Weights of a small transformer language model.
Size: 16 layers, width 512, 4 heads of 64, 56.2M parameters.
Architecture: LayerNorm before each block, learned positions, no biases in attention or MLP, tied embeddings.
Training: a variant of Adam for these matrices, 791M tokens.
Each number is 128 + 32 x the weight over its row's rms, rounded and kept within 0 to 255. Layers, rows and columns count from 0. The size above them is the row's rms in percent of the matrix's.

# layer 3 attention query, 256x512, rms 0.0315, rows 114-127, columns 0-63
size [ 88  92  88  90  82  88  87  95  83  78  78  91  76  91]
[[103 117 103 120 146 130 130 139  86 100  88 126  82 145 131 153 137 122 126 128  85 109 147 116 138 128 165 137 130 145 150 169 187 195  92 118 115 110 118 106  94 114 104 125 105  83  95 130 147 127  62 153 131 154 213 118 166 131 123 148 122 167 135 133]
 [149 144 138 128  79 110 167 170 161 139 134 137 128  69 139 129 126 155 182 140 150 138 135 150 116 167 116 119 170 108 118  76 109 149 165 122 156 103 128 141 149 132 123 101 149 144 164 161  72 152 127 115 132  79 127 128 116  99 172 187 134  85 182  99]
 [121 154 120  98 103 158 155 194 168 125 108 133 169 133 141 204 129 112 113  91 149 145  92 193 107 189 112 145 157 116  82  39 126  83 115 141 129 149 173 132 121 126 123 150 120 203 170 181 154 164  93  95 101  99 108 135 139 116 166 149 140 119 157 114]
 [101 111 162 144  73  29 152 119 102  96  98 109 120 130 126 121  95 114 124 116 114 118 125 123 116 155 144 168  93 218 133 136 159 113 156 176 130 111  87 128 102 144  89  73 159  85 200  50 155 103 132 109 133 136 115 122  64 127 124  87 111 104 173 185]
 [130 153 106 123 166 132  94  96 142 147 125  85 119 101 122 160 151 138 140 104 116 108 144  92 153 163 136 124 157 130 122 101  71 165 102 102 134 129  63 217 126 109  96  90 129  72 154 118 150 119  73  88 171  96 183 125 117  58 144 107 124 100 159 109]
 [163 112 151 178 130 133 172 120 121 133  94 112 163  92 143  81 156 151 106 115 100 129 132 120 107 226  94 144 136 177 167 157 140 151 118 119 140 134 105 127  87 150  96 139 118 112 143 149 151 105 126 128  64 158 126 132 128 127 172 114 156  47 163 131]
 [108 103  85 146 148 134  84 185 181 121 140 112 128 133 130 196 169 156 193 203 190 131  91 162 133  60 119  77 147  89 109 116 155 139  80 146 178 113 176 165 164 164  94 131  91  86  72  93 125 207 127 127  82  82 100 153 164 121 107 123  48 140 116 142]
 [107  80  97 101 137 134 133 125 141 109 144 119 108 121  74 108  93 102 157 124 175  93 106 103 124  75 118 136 199 116  69 164 173 108  90 103 137 143  73 135 129 201 114 142 125 208 102 111 113 168 105 138  68 136  78 111 138  91 132 183  86 139 164 159]
 [124 149  60 117 125 151 119 168 101 151 140 182 140 151 122 180 146 122 133 159 148  93 178 141 109 143 113 120 190  49 143 145 147 179  98 150 165 151  60 161 188 166 122 147 159 175 146  95  88 162 100  98 148  83  94 110 124  64 184 137 140  64 138 135]
 [127 109  77 144 126 170 137 128 138 137 121 156 146 145 136 162 104 123 113 167 120 159 175 110 163 134 126 146 172 111  98 105 140 147 126 135 120 124 164 192  91 122 172 114  73  45 127 133 105 117 160 123 132 111 151 112 133 128 182  95 125  91 113 113]
 [ 94 133 140 143  51  61 125  46 152 168 169 144  88 140 111 129  53 101 138  92  91 122 168 108 143  70 160  63  61 180 145 165 200 181 102 118 128  88  80 104  96 137 163 164 215  98 106 157 106  98 135 136 160 151 170 127 115 126 172  64 122 164 135 147]
 [ 96 126 137 136 128 191 107  98 124 148 173 136  99 110 122 176 117 144  85 185 149  72 107 158 158 102 160 152 158  73  99 198 158 141 161 105  99 122 161 117 124 147 148  94  64  86  64 152 130 168  74 137 124 110 127 113 115 127  96 106  94 122  88 176]
 [124  94  91 106 115 106 116 165 105  88 172 115 111 144 148 150 197 126 134 104  94 122 118 147  89 107 121 159 191 116 152 135 148 168 128 148 184 124  68 117 118 101 122 169 161 158 133 100  80  75 162 124 165 153 142 104  70 144 131 141 141 120 202 148]
 [116 132  86 159  96 119  82 128  85 159  83  99 102 138 148 103 167 120  51  99 130 106 103 168  98 101 126 148 181 139 164  92 150 163 130 193 138 183 122 140  46 128  89 121 125 151  95 110 162 104  78 146 114 125 124 113  79  72 119 137 110 142 174 215]]
# layer 3 attention key, 256x512, rms 0.0312, rows 114-127, columns 0-63
size [ 84  83  86  93  83  90  83  92  83  82  85  89  78  90]
[[118 157 100 111  97 150 197 114 121 158  82 129  99 138 211 127  93 139 142 112 128 151 132  73  90 204 148 122 146 208 148 128 114 140 128 146 128 126 112 155 112 173 176 129 176 141 129 102 168 108 128 119 142 118 130 123 115 128 140 137 166 125 148 132]
 [137 121 133 105  86 104  90 141 177 113 142 129 115 187 183 125 164 155 142  98 126  98 159 118  70 113  89 126 107 131 137 122 145 117 185 110 170 165 106 152 169 125 153  30 132 135 197 121 134 111 156 127  91 125 139  96  90 151 146 129 136 121 132  88]
 [111 114 123 105 101 152 125  72 166 116 118 112 119 119 132  99  73 154  61  60 113 144 195 162 144 140 146 122 108 147 139  96 116 144 116 111  13 120 162 101 168 112 141  89 148  65 163 163 137 105 128  93  81 169 116 131  91 134 141 108 131 100 106 106]
 [170 104 144 190 115 161  77 111 161 138 152 118 144 128 142 141 180 160 122 121 133 123 113 116 129  98 123 180 154 244  95  83 176  99 114 127 116 144 129 167 108 127 115 119 115 148 115  60 148 111 114 179 146  95  85 125  70  97 116 168  68 131 177 135]
 [134 128 144  63 138 185 167 120  88 161 107 118 138  87 155 150 169 142 149  82  93 148 141 119 118 104  99 114 172  90  94  88 189 112 148 135 115 109 149 107 132 149 156  96 127 170  64 109  72  88 108 148 157  70  46 105 191  95 116 189 149 143  95 184]
 [166 118  96 108 144 156  80 126 142 122  83 105 119 112 119 180  92 117 135 104 164 104 143 121 102 159 107 125  85 194 109 126 198 157 101  83 160 176 158 101 151 115 102 104 136  97 168 180 187 105 188 134 138 112  94  97 152 158 120 117 131 122 129 138]
 [129 127 127 115 128 138 157  93 128  69 152 147  73 114  96 126 100  76  99 152  89 144 117 148 168 122 128  91  76 104 147 167  84 128 140 139 147 103  74 155 147 124  42 104 155 121 157  87 102 187 202  75 143 113 120 137 117  51 152 135 125 155 106 169]
 [138 122 123 193  76  89  75 160 101  97 123  96  68 118  83 146  65 101 124 124 137  82  65 136 130 156 167 116 130 181 143 177 185 168 127 105 182 167 107 141 129  56 151 193 136 194 178 122 138 194 167  41 118 176  91 130 120  87 113  72 114 137 173 121]
 [ 85 174 131 142 152  92 195 128 121 155  92 137  91 130 111 144 129 110 156 153 159 143  82 144 120 127 122 121 165  49 110 136 175 146 132 141  78 157 191 115 121 153 132 108 134 132 164 173 101 182  91 152 147  88 171 163 177 111 116 124 180  76 109 102]
 [123  72 132 108 140 150 179 122 118 151 107 139  86 124 122  92  91  92 134 102  96 122 171 162 144 111 108 147 138 113 125 195 147 132  89 125  30  85  26 153 133 125 157 162 147 129 114 189 107 126 153 182 103 154  98 123 147 126 133 150 152 165 135 119]
 [133 155 140 168 163 120 167  72 140 168 129 122  80 133 173  91 113 104 125 109 118 115  60  96 114  75 124 159 150 144 116 134 139  98  76  97 108 139 127 148 113 114 127 116 104 145 161 120 153  94 149 125 164  95 158 185  73 121  98  96 195 136 135 137]
 [112 114  87 106  95 134 154  86  83 151 116 151  87  85 139 130 134 144  80 132 116 154  88  99  83 191  89 158 197 110 147 134  96 127  66 149  99 115 134 156 134 146 128 158 146 206 121  86 139 144 121  87 130  98 116 153 127 154  80 175 124 156 155 111]
 [132 129 168 165 117 154 182  74 134  82 109 104 100 191 104 192 131 116 136  74 167  85 131  65 159 207 156  86 103 195 163 126 101 174  77 113 168 120  91  93 152 175 141 167 159 209  83 135 172  91 141 152 112 198 136 130 124 140 113 163 169 137 155 128]
 [135 129 105 152 152 126 119 150 110 120  86 110 139 100 177  97 171 152 109  95 124 130  46  87 129 155 203 176 153 131 152 140 119 117 120 115 185 141 117  92  26 120 129 190 136 157  94 100 130 110  95  92 122  98  70 158  82 102 126 112 137 143 164 164]]
# layer 3 attention value, 256x512, rms 0.0279, rows 64-102, columns 0-63
size [100 101  94  97  97 105 100  92 103 104 103  98  96 109 101  92 100 109  93 113 101 103  95 103  98 105 100 103 101  96  97  92  98 102 102  97  99  95  95]
[[123 126 138 122 145  79 141 150 135 148 187 166 110  65 166 105 197 158  99 123  90  98 124 149 151 117 119  90  97 145 162  74 121 127 131 126 109 149 153 132 178 134 108 134  69 119  46 124 151  25  56 150 103 118  84 120 109 120 181 201 161 154 151 144]
 [135 156  62 113 133 156 145 145 127 107 123 153 108 134 175 102 109 140 184  82 136 111 127 122 111 113  99 168 119 131 132  91 143  86 113 135 150 150 123 132 136 244 157  97 112 137 134 148  89 166 160  92 106 103 130 115 137  89 117 226 120 169 142 124]
 [184 187 149 215 147 113 140 101 113 135 104 122  79 140 137 140 133 109 162 122 150 161 143 129 167  94  96 126 142 123 136 105  99 179 158 105 130 183 158 182 158  88 103  85 134  50 184  99 125 115 105 142  87 154  72 103  92 101 112 154 101  94 173 115]
 [158 167  68 111 149 102 137 126 208 130 152 128 151 126 182 152 104 122 227  88 128 138 160 118 155 125  87 154 168 104 111 119 124 107 161 149 151 125 157 136 124 129 154 180 114 138 117 107 136 138 140 124 180 125  90 112 134 149 128 188 148  67  83 144]
 [180 147 128  96  92 167 144 132  55 111  92 123 122 128 146 125  70 145  78 134 149 104  89 132  99 126 144 139 133 105 133 127 140 137 193 136 104 157 165 126 148 110 131 161 164 123  97  82 122 136 133  97 106 112 126 188 136  90  87  22 178 167 168 137]
 [155 224 187 163 101 147 133 116 133 137 188 160 105 131 165 147 139 136 105 121 143 159 173 104 148  88 139  80 140 135 109  68 146 163 104 101 127 159 127 156  95 125 155 155 167 102  93 124 160 131 147 143 112 105 148 137 129 112 100 170 148 117 103 119]
 [110  81 176 173 124 136 197 181 140 149 210 159 150 104 182  93  97 134 143 133 149 195 157 102 171 175 114  95 143  80 132 135 113 138  79 137 165  71 117 141 125 126 110 123  81 120 113 227 115 141 154 111 144 175 133  96 141 118 147  84 114 112 157 157]
 [113  92 193 159 162  63 163 108 200 133 121 125 124 155 128 141 117 102  76 166 148 173 172 125 158 170 134 120  94 166 123 109 139 128 107 109 101 169 132 147 115 114 101 125 150 179  66 108 153 106 126 118 124 156 104 155 119 152 161 166 137 154 121 154]
 [ 40 136 130  69 115 104 132 103 122 193 158  90 125 152 158 115 133 104 115 154 196 155 138 114 148  80 165 127  96 101 124 149 116  99 120  92 161 165 120 155 207 163 126  60  78 115 136 168 126 125  82  94 144 154 169 164 147 155 136 127 160  82 122 132]
 [112 112 105 112  73  96 120 114 154 134 125 132 111 137 124 133  84 136 129 131 149 140 194  89  70 139  75 149 128 109 148 111 165 101  68 113 210 120 140  61 108  70 110 109  62  93 139 154  74 158 150 115 136 125 126 125  51 124 110 121 112 130  99 138]
 [ 90 138  76 158 106  68 107  92 192 130 107  46 137 158 135 105 155 115 148 165 110 179 193 120  73  98 134 135 125 136 118 139 166 154 192 104 115  72 131 120 157 100 111 147 185 185 109 100 111  92 125 145 158 139 105 144 119 153 104 115 116  76 155 124]
 [180 175 109  99 147 118 145 154 110 127 136 222 134  98  88 175 108 140 182  78 115 119 154 159  72 100 157 154 170 144 152 110  81 211 139 189 123 122  74 189 114 103 118 157 122 134  88 129 114 124 160 144 173  93 100 136 143  89 143  89 146 128 151 148]
 [ 99 147 138 202 117  71 144 146 116 117 202 136  82 113 125 155 160  87 173 127 121 155 153 101 137 172  71 150 121 179 152 119 125 157 137 110 185 133 114  72 138 133 134 132  50  84 142 177 111 102 102 125  99 112 130  68 114 127  89 135 161 114  55 135]
 [110 177 113 123 111  63  66 223 155 161 128 100 121 119 138 151 153 101 135 153 106 129 151 125 117 132 133 147 182  72 144 144 169  50  91 104 173 163 135 103 168 116 182 144 129 133 121  87 118 161 137 121 168 142 121  87 121 114 140 118 117 186 135 141]
 [116 142 133 187 144 121 100 141 129  80 109  42 142 150 123 147 146 117 145  98 150 176 168 170 182 146 115 119 114 127 182 175 124 185 177 141 182 154 151 140 128 134 171 100 134  76 204 144 117 120  83 102 136 149 137 108  96 146 168 119 116 116  93 101]
 [ 84 159 112 156  87  76 126 165 107 129 173 127 132 118  68 178 124 146  89 129 112 100 131 127 112 114 104 145 146 169  99 139 131 144 133 104 130 135 174 139 102 199 138 118 199 151 145 189  96 149  98 112 113 157 135 149  92 124 112 104 101 182 130 100]
 [132 140  83 117 141 115 143 144 143 132 184 138 145  97  91 132 138 129 166  82 119 148 165  96 140 140  47 135 128  90 140  93 137 149 105  65 157 142 140 108 199 102 118 136 112 159 102 102 138 108 130 182 151 134 187  95 111 150 132  98 128  93  64 122]
 [111  64 166 117  86  79 150  86  90 150  49 177 107 143 139 123 136 131  68 113 121 114 110 125 119 101 122 119 135 162  69 129 215 143 173 108  86  99  58 133 126 171  55 119 105 151  36 120 115 137 107 131 109 107 108 121 102 107  75 137 141 177 145 144]
 [ 68 123 124  44 156  87 105 142 144  99 155 150 146 145 169 154 127 143 163 157 101 149  89 141 117 133 136  76 101 136 150 153  98 103  96 145 149 109  81 157 101 117 146 132 128 139 101 152 111 169 190 119 157 167 160 154  59 173 105  85 104 189 144 112]
 [115 111 148 157 165 101 144 135 108 143 118 126 114 103 154 129 120 121  99 159 127  69  92 132  95 115  99 120 157 133 128 136 163 191  84 113 134 145 155 177  87  94 120 157 101 139  97  65 151 145 163 131 143 127  86 156 128 136 147 161 148 128 120 149]
 [ 22 104 127 138  84 109 129  98  60 167  35 145 158 196 119 117 142 117 142 109 155 157 118  65 124 123 149 116 120 130 130 198 191  82 116 154 101 154 117 127 175 124  95 104 143 160 136 107  67 110 133 146 135 139 127 180 148 118 148  69 154 167  65 137]
 [ 44 187 180 179 141 112 121 156 124 185  88  63  88 156 119 116 170  71 180 103 113 109 171 143 155 129 124 116  76 149 139 153 171 184 180 168  98 134 118 120 103 119 119 101  98 129 152  71  99 109 157 124 147 146 107  93  94 110 132 115  84  80 101 161]
 [163 136 148 154 134 109 134  80 123 160 148 143 146 143 183 117 110 139 186  97 194  98 148 116 121 162 142  88  81 154  80  84 115 149 135 107 127 162 157 176 145 155 160 148 146 110  85 169 144 105 125 130 155 157  91  93  98 136 153 187 142 158 140 132]
 [127  74 100 102 132 106 138 178 127 118 136 122 100 144 134 115 108 128 201 116 121 105 138 149 102 109  72 129 124 115 147 136 146 151 105 129  95 105 159 119 143 168  99 116 107 163 131 178  90 133 126 134 132 153 124 156 146 122 130 148 160 106 158 168]
 [134  89  57 126 123 192  74 133 106 196 143  76 158 110 185 155 154 178  89 100  84 122 144 147 138 121 146 151 106 118 140 107 103 130 138 138 127 108 133 102 171 153 105 206 119 135  97   0 144  90  78 137 146 144 118 217 119  96 130 192 110 105 107 154]
 [ 83  79  66 150  86 125 163 110 148 129  86  98 138 115 133 157 172 108 126 132 121 180 100 103 130 188  51 156  86 101 160 114  81  81 124 107 126  99  75 100  81 143 195  92 120  86  88  95 108 134 107  95 126 131 136 135 150 177 132  90 125 179 206 195]
 [ 63 150 116 155 173 114 145  96 112 158 119 137 113 123 144 156 127 164 128 192  74 100 108 110  72 114 148 148 168  73 139 162 109 181 120 206 136 116 122 138 127 107 153 135 118 137 124 110 110 100  87 126  99 140  86 146  95 118 119 161 141 170 189 125]
 [150 101  90 105 194 150 137 171 133 143  85 177 150 140 118 124 158 135 163 120 116 110 176 110 156 128 121 139 101 114  97 141 212 130  64 137 120  86 126 211  92 196 118 138 110 152  88  94 176 130 121 115 103 117 117 114 130 133 169 103 123 123 106 116]
 [120 186 104 166 165 161 150 141 164 119 255 149 141 113 119 115 122 161 189 121  71 106 171 232 161 126 111 132 142 140 142 110  76 181 132 156 119 139 128 125 154 212 138  80 126 138 122 124 118 141 190 121 108 134  63  92  99  93 113 136 107 165 168 117]
 [127  91 107 131 157 162 165 123 135 131  38 148 112 163  78 160  89 128 113 172 196  87 172 138  76 118 109  94  92 127 139 110 191  82 130  82 140 165 161 142 153  95 124  83 155 126  65 151 144 126 133 117  92  95 189 109 127 145 148 105 118 182 137 122]
 [187 131 111 100 124 136 137 150 135  84  62 124 181 128  73 159 135 120  99 160 106 103 115  88 172 169 169 127 159 140 126 115 140  72 203 132  62 209 103  55  87 152 131 127 149 103 116  71 156 135 142 165 157 143  98 171 158 152 109 157 101 105 123 139]
 [193  88 127 156 106 122 134 107 169 117 103 104 171  99  44 141 127 157  83 140 139 112 157 126 178  68 133 100  89 153 131 158 164 117 170  83 102 111 128  92 131 130 144  63  89  51 160 164 152 113 148 149 120 131 138 107 224 111 116 173 125 104  96 160]
 [127 133 141  73 161 110 125 122 143  88  51 159  96 129  90 111  34 132 108 102 143 114 103 154 121 153 149  97 157 150 103 111 169 140 118 145 155  86 113 161 144 127 111 128 175 195  67 129 102 121 147 155 143 115 141 175 141  68 102 106 138  99 144 139]
 [166 137 116 108 125 108 147 169 167 120 144 173 121 118 169 116 104 134 136 107 148  52 113 120 175 128  95 184 154 193 104 128  92 126 113 152 143  91 125 179 151  63 129 125 158 118  57 121 145 131 151 135 131 104  94 215 136 129 141 145 123  97 235 144]
 [152 159 121 102 138 191 106 132 124 123  92  83 154 125 163 131 132 123 152 113 158  81 114 124 142  79 149 192 105 103 100 102  88 142  40 127 143 148 141 174 138 188 133 116 180  50 164 128 129 151 123  99 109 103 130 119 125  92  96 152 107 143 177 118]
 [104 152  71 103 155 173 137 126 106 111 109 173 140 107 108 111 117 129 120 112  57 104 115 138 105 104 144 123 115 122 196 114 203 119 128 165 128 125  97 141 106 151 170 143 136 165 163 141 135 164 162 162 147 112  88 163  90  85 108 135 133  81  91 137]
 [179 120 194 106 146 130  98  98 172 142 170 151 145 115 144 130 107 173 135  99 170 110  96 115 130  83 154 122 157 145 181 160 152 170 142 116 112 110 113 195 130 141 186 125 163  99 140 115 140 126 146 171 147 132  90 158 200 107 171  39 143 172 152 151]
 [109 176 120 140 148 149 130  96 142 125 150 117 167  78  96 109  99 136 195 135  86 117 183 128 108 135 150 157 101 134  77  86 117 155 174  97 150  75  73 144 194  48 102  71 126 116 118 114 133  93 157 107 122 161 148 105 121  96 145 169  98 139 161 120]
 [179  86 105 131 163 173  74 135  95  80  59 170 185  67 122 101 121 147 117 129 116 164  99 132 138 148 101 140 112 161 102  90 114  92 107 126 118 143 170 137  88 142 171 176 184  67 129 129 102 122 187 163 118 137 124 128 169 138 123 149 105 128  95 110]]
# layer 3 attention output (transposed), 256x512, rms 0.0225, rows 64-101, columns 0-63
size [ 89 104  91  87  94  94  92  80  98 101 109 102  86 110 101  83 102  90  81  89  95  97  87  89 104  90  99  97 112  88  98 101  98  99 102  89  96  88]
[[ 62 157 141 118  82 206 137 124  76 128 112  91 138  78 115 120 101 119 130 153 110 124 192 124 125  92 190 146 100 157  95 163 125 153 106 105  93 119 130 137  87 131 142 108 105 142 187 122  94 162 142 114 114 116 166 131 146 159 146  72 107 105 112 110]
 [118 113 180 127 115 131  85 162 135 126 129  82 105 142 101 199 145 119 116 170 143 119 162 133 123 133 119 100 133 120 148 132 128 130 156 132 161 144  79 141 141  86  87 109 147 143  92 118 130 137  93 126 108 155 143 119 105 134 135 124 129 110 105 135]
 [ 67  94 143 133 132 141 123 177 170 139 139 179 163 137  85  90 140 106 168  97 184 118  87  81 130 150 167 145 114  88  91 196 146 141 138  83 108 140 146  69  82 138  96 110 124 143  83 172 172 144 138 144 121 116 150 171 142 125  90 173 136 151  97 145]
 [114 113 167 139 113 172 118 134 119 146 103 120 104  63 122  96 120 141  81 142 141 142 159 118 124 134 159  94  89 167 106 140  94 114 133  99 137 130 121 114 143 129 133 112 105 116 142 146 131  97 111 125 121 122 142 129 135 149 145  67 143 141 131 138]
 [ 92 138 131 132 156 200 171 153 194 135 143 141 164 131 128 120 166 141 183 130  95 161  80  85 144 156 112 136 105 133 122 137 113  60  94 123 206  91 118 154 130 135  90 124 144  83  84 189  78 118 123 161 119 120 184 120 143 103 145 192  93  85 100 123]
 [100 104 124 114 160 126 143 176  93 112 125 133 148 122 150 149 128 117 145 132  94  76 152 139 115 154 128 165  91 112 116 190 161 136 142 109 145 147 136 122 153 135 139  87 113 131 159 146 125  99 131 111 150 119 153 121 109 186 139 117  98 143 122 110]
 [119 173 146  71 110 126 128 163 130 177  92 121 130 102 124 140 132 135 126 105 111  49 156 145 113 131 125 142  82 135 105 165 146 124 127 144 116 160 100  78 129 146 152  98 102 117 106  91 129 105 103 182 140 109 148 162 104 185 119 182  96 125  85 102]
 [167 109 104 130 111 160  76 117  77 105  85 137 121 154 130 219  89 149 125 101 106 125 149 212  93  72 121 155 167 121 152  67 151 100 149 118 148 121 154 172 113 131 146 110 168 121 192 126 141 119 140 112 115 106  95  74 149 145 104 112 135 116 164 112]
 [183 113 136 178 145 129 136 101 149  96 107 143 151 125  93  49 167 110 145  97 103 145  74 105 128 166 110 103 146 124  93 116 119 139 121 128  67 108 168  86 109 119 117 184 196 112 124 128 134 153 102 161 131 140 130 120  99  95 110  77 120 148 112 160]
 [112 133 143  97 139 141  82 140 132  77 101 156 149  83 135 179 147 111 124 156 101 128 115 196 168  66 164  98 160 122 129 142 114 175 124 128  87 131  59 180 159 168 111 177 108 154 140 103 120  71 127 133  88  98 121 143 126 139 154 183 122 103 195 159]
 [183 122 135 166 163 116 158  87 131 104 152 175 133 107 163  45  64 145  81 183 149 124 102  99 148 138  76 136 119 107 135  94  93 144 145 151 137 159 166 149 122 169 207 150 124  80 130  94 106 157 156  92 169 114 103  93 146 135 142  95 134 156 120 132]
 [103 119 156 152 147 160 107 191 141 170 115 108 159 122 161 161 165 123 118 215  92 107 112 128 107 173  96 155 105 153 132 147 108 114 124 157 154 117 138 149 144 124 137 117 145 139 141  86 112 152 175 106 120 109 128  89  98 102 198 172 139 159 102  96]
 [147 107 112  90 125 159  29 145 158  99 100 139 150 129 125 208 131 124  68 145 109 115 100 171 122  97 158 125 174  89 115 138 138 135 141 133 103 124 135 165 156 122  94  95 167 156 135  46 135 115 137 101 117 119 124 144 134  85 151 107 128 105 182 120]
 [ 71  95 156 114 107 213  85 111  70  80 130 120 126 150 110 160 138 116  98 170 123 148 177 127 160  78 173  50 157 128 115 124  61 149 118 110  88 153 132 136 114 142  72 151 101 174 154 151 104 112  84 122  74 103 197  96 119 152 137 159 170  99 104 148]
 [141 133  86  95 141 131 138 141  74 142 132 155 168 112  99  61 115 156 114 126 147 128 110  83 140 120 131 131 166  82  72  53 129  83  83 102  83 124 120  81 119 161 111 180  88 138  83 135 142 116 127 174 144 103 136 197 112 141  74 151  95 129 147 128]
 [177  76 127 106 133 119 135  87 148  77 142  99 147 136 137  99  90 138 147 104 154 165 135 159 119 109 154 107 129 106 149  87 100  95 152 131 123 161 120 153 132  75 119 147 150 130  90  92 134 157 114 111 144 166  88  76 153 126 144 126 151 122 131 150]
 [120 120 152 130 141 101 110 155  85 107 104 122 123 121 125 138 122 134  98 110 115 101 107 130 102 108 183 130 131 132 127 119  82 109 136 155 135 118  83 148  94 150 142 124 129 114 107 116 126  90 106 131 132  85 115 159 108 110 135 136 114 146 162 155]
 [141 158 107 111 174 142  87 132 143  77 179 138 136 133 136 208  96 130 158 139 111 141 157 146 136 121 102 123 134 135 153 126 118 140 109 139 144 134 131 191 144 120 175 131 126 106 194 142 134 154 152 118 158 123  97  89 137 143 151 122 171 129 128 118]
 [169 149 121 124 102 179 134 109 131 156 114 126  84 136 105  61 148 139 130 135 186 117 177 124 129 134 115 112 167 135  95 103 173  85  97  63 108 169 117 156 137 133  97  85 104 137 110 140 122 106 127 114 124 178 116  90 147 112 141 152  98 117 104 132]
 [122 156 123 126 126 114  86 127 154 112 123 143 121 193 153 195 122 136 133 140 161 158 109 143 123 135 166 133 151 123 149  99 130 140 141 157 150 145 126 164 174 130 104 114 126 122 143 169 127 153 132 112 141  96 111  90 124  98 126 141 126 142 109 120]
 [203 127 113 103 130 126 122 102 150  69 125 146 153 136 128 108 100 141 123  94 104 157 110 157 126 107  92 131 164 181 107   0 103 118 149 137 144  83 139 170 107 107 121 156 146 110 143 177 179 129 152 127 134 148  94  85 126 110 103 134 135 116 165 156]
 [211  72  96  99 132 144 150 127 168 108 150 139 201 149 125  59 103 156  81 100 160 121 113 136 105 125  97 146 164  93 103  43 125 138 117 117 145 112 148 137 128 124  84 143 176  95 126 175 180 108 152 167 153 102  79 141 135 143 101 140 107 135 150 139]
 [137 106 190 133 132 144  88 122 167 110 139 149 123 136  78 157 176  95  44 188  97 132 142 159 130 122 140  99 169 150 164 192 145 122 133 130 132 130 144  93  86 139 137  73 176 104 118  89 157 170 105  75  84 125 179 133 129 110 148  92 141 111  90 139]
 [122 161 144 123 114  95 152  99  97 150  76 113 152 108  63 134 131 131  88 109 184 180 117 140 150 136 123 135 122 173  93  72  95  54 131 123 156 120  90 102 100 102 131 159 116 115 117 126 129 124 121 170 142 153 115 127 146  93 111 156 116 143 123 106]
 [123 126 160 125 105 122 134 125 121 124 132 125 105 129  89 147 108 114 147 127 142 133 151 127 125 137 130 124 113 129 113 162 155 125 136 115 120 135 135 124 115 117 151 103 133 136 155 141 119 137 128 111 109 138 142 109 141 172 120 110 138 129 121 121]
 [126 150 156 135 138 140 139 123 136 154 151 150 146 125  90  40  98 142 144 109 105 160 169 134 167 132 185 113 135 133 103 137 133 154 125 130 104 126 170  96 134 145 128 148 173 131 158 125 120 125 143 142 123 172 112 111 128 118 141 115 135 118  97 107]
 [138 131 149  97 111 145 146 149 133 127 150 155 172  98 143 100  88 119 141 142 139 115 160 144 142 130  79 113 120 183 115 125 150 107 131  84 123 136 141 111 142 161 112 161 103 105 139 168 130 176 148 153 197 132 166  94 133 173 170 118 112 127  48 131]
 [126 172 150 117 106 115 139  96  67 151 171  58  88 118 136 107 124 156 120 117 159 122 164 115  93 126 140 107 135 119 131 124  47 116 123 113 164 158 137 116 112 114 162 113 131 102 148 108 119 131  68 157 187 167 116  73 134  85 142 126 119 173  81 173]
 [115  88 136  93 139  98 131 175  66 141  75  75 127  99 145 159 165  91  90 170 166  69 163 129  71  89 106 112 151 152 115 142 140  71 111 126 126 126 109 113 134 123 146 115 113 124 140  19 122  89 116 107 158 109 182 147 100 165 168 170 110 136 112 118]
 [101 154 114 141 151 122  85 146 135  92 166 123 138 146 169 185 122 114 160 126  95 137  90 139 130 105 125 153 136 131 159 119 108 175 142 150 162 119 113 175 131 129 143 137 133 125 170 138  99 123 148 132 141 127 102  76 139  90 125 134 141 105 113 144]
 [ 91 125 100 173 134 123 131 136 111 145 139 111  66 124 147 155 132 142 139  80  74 111 153 145  88  94 160 122  82 131 153 145  98 197  74 139 128  82  96 162 153 100  84 139 131 164 102 131 129  99 109  61  45  82 146 136 104  88 140  86 157 127 198  99]
 [ 93 150 116 141 153 134 120 159  84 141 137 127 161 134 136 121 125 114 127  96  72 127 156 133 136 125 126 155 135 129 143 126 101 144  82 173 130 126 115 136 118 149 139 166 132 127 108  67  96 100 111 138 137 109 113 144  73 102 133 124 126 137 147 110]
 [170 125 144 120 131  91 145 151 159 114 130 129 137 117 177 173 127 138 130 178 117 157  72 163 127 111  63 138 108 172 160  76 151  98 161 123 138 137 159 144 115  98 162 104 144 109 162 181 130 135 154 143 168 162  78  58 135 127 146 165 136 161 125 104]
 [132 150 152 128 137 163 118 175 132 110 141  95  86 157 100 156 165 119 155 143 153 195  94 154 124 133 156  75 113  93 161 147 125 142 137 110 180 152 126 140 118 115  61  93 127 124 152 186 120 164  91 110  77 115 155  67 128  64 133 109 130 107  54 109]
 [145  98 152 134 133 117 111 123 110 120 142 127 165 155  84 151 207 100 117 166 172 158 116  98 115 168 101  61 154 104 155 202 135 154 167 123 136 108 128  88 130 125  84 150 136 145 100 148 169 135 104 138  72  99 153 128 108 103 129 151 164  85  89 142]
 [159  90 134 169 117 107 135 151 153 172 145  99 139 169 146  81  95 162 134 149 162 121 115 111 119 167 130 148 137 111 137 117  94 133 132 158 162 123 122 118 135  74 166 139 164 120  99 146 169 109 132 115 124  88 116  84 115 138 140 100 109 157 124 105]
 [122 152 126 156 132 123 129 212  53 132  95 148 174 144 117 120 122 126 164 138  54 147 111 115 110 105  71 155  92 119 129  56 122 128  97 161 164 172 132 121  92 110 109 132 119 121 142 114  99 121 132 116 131 123 116  92  85  81 107 160  82 103 126  61]
 [170  97 107 159 118 110 161 162 144 124 107 135 128 175 124 124 123 126 101 133 192 186  75  60 170 149  88 169 150 136 170 139 157 103 123 178 126 139 174 145  80 177 206 153 158 123 153 148 142 163 135 139 110 125 131 144 115 119 107 101 134 121 119  91]]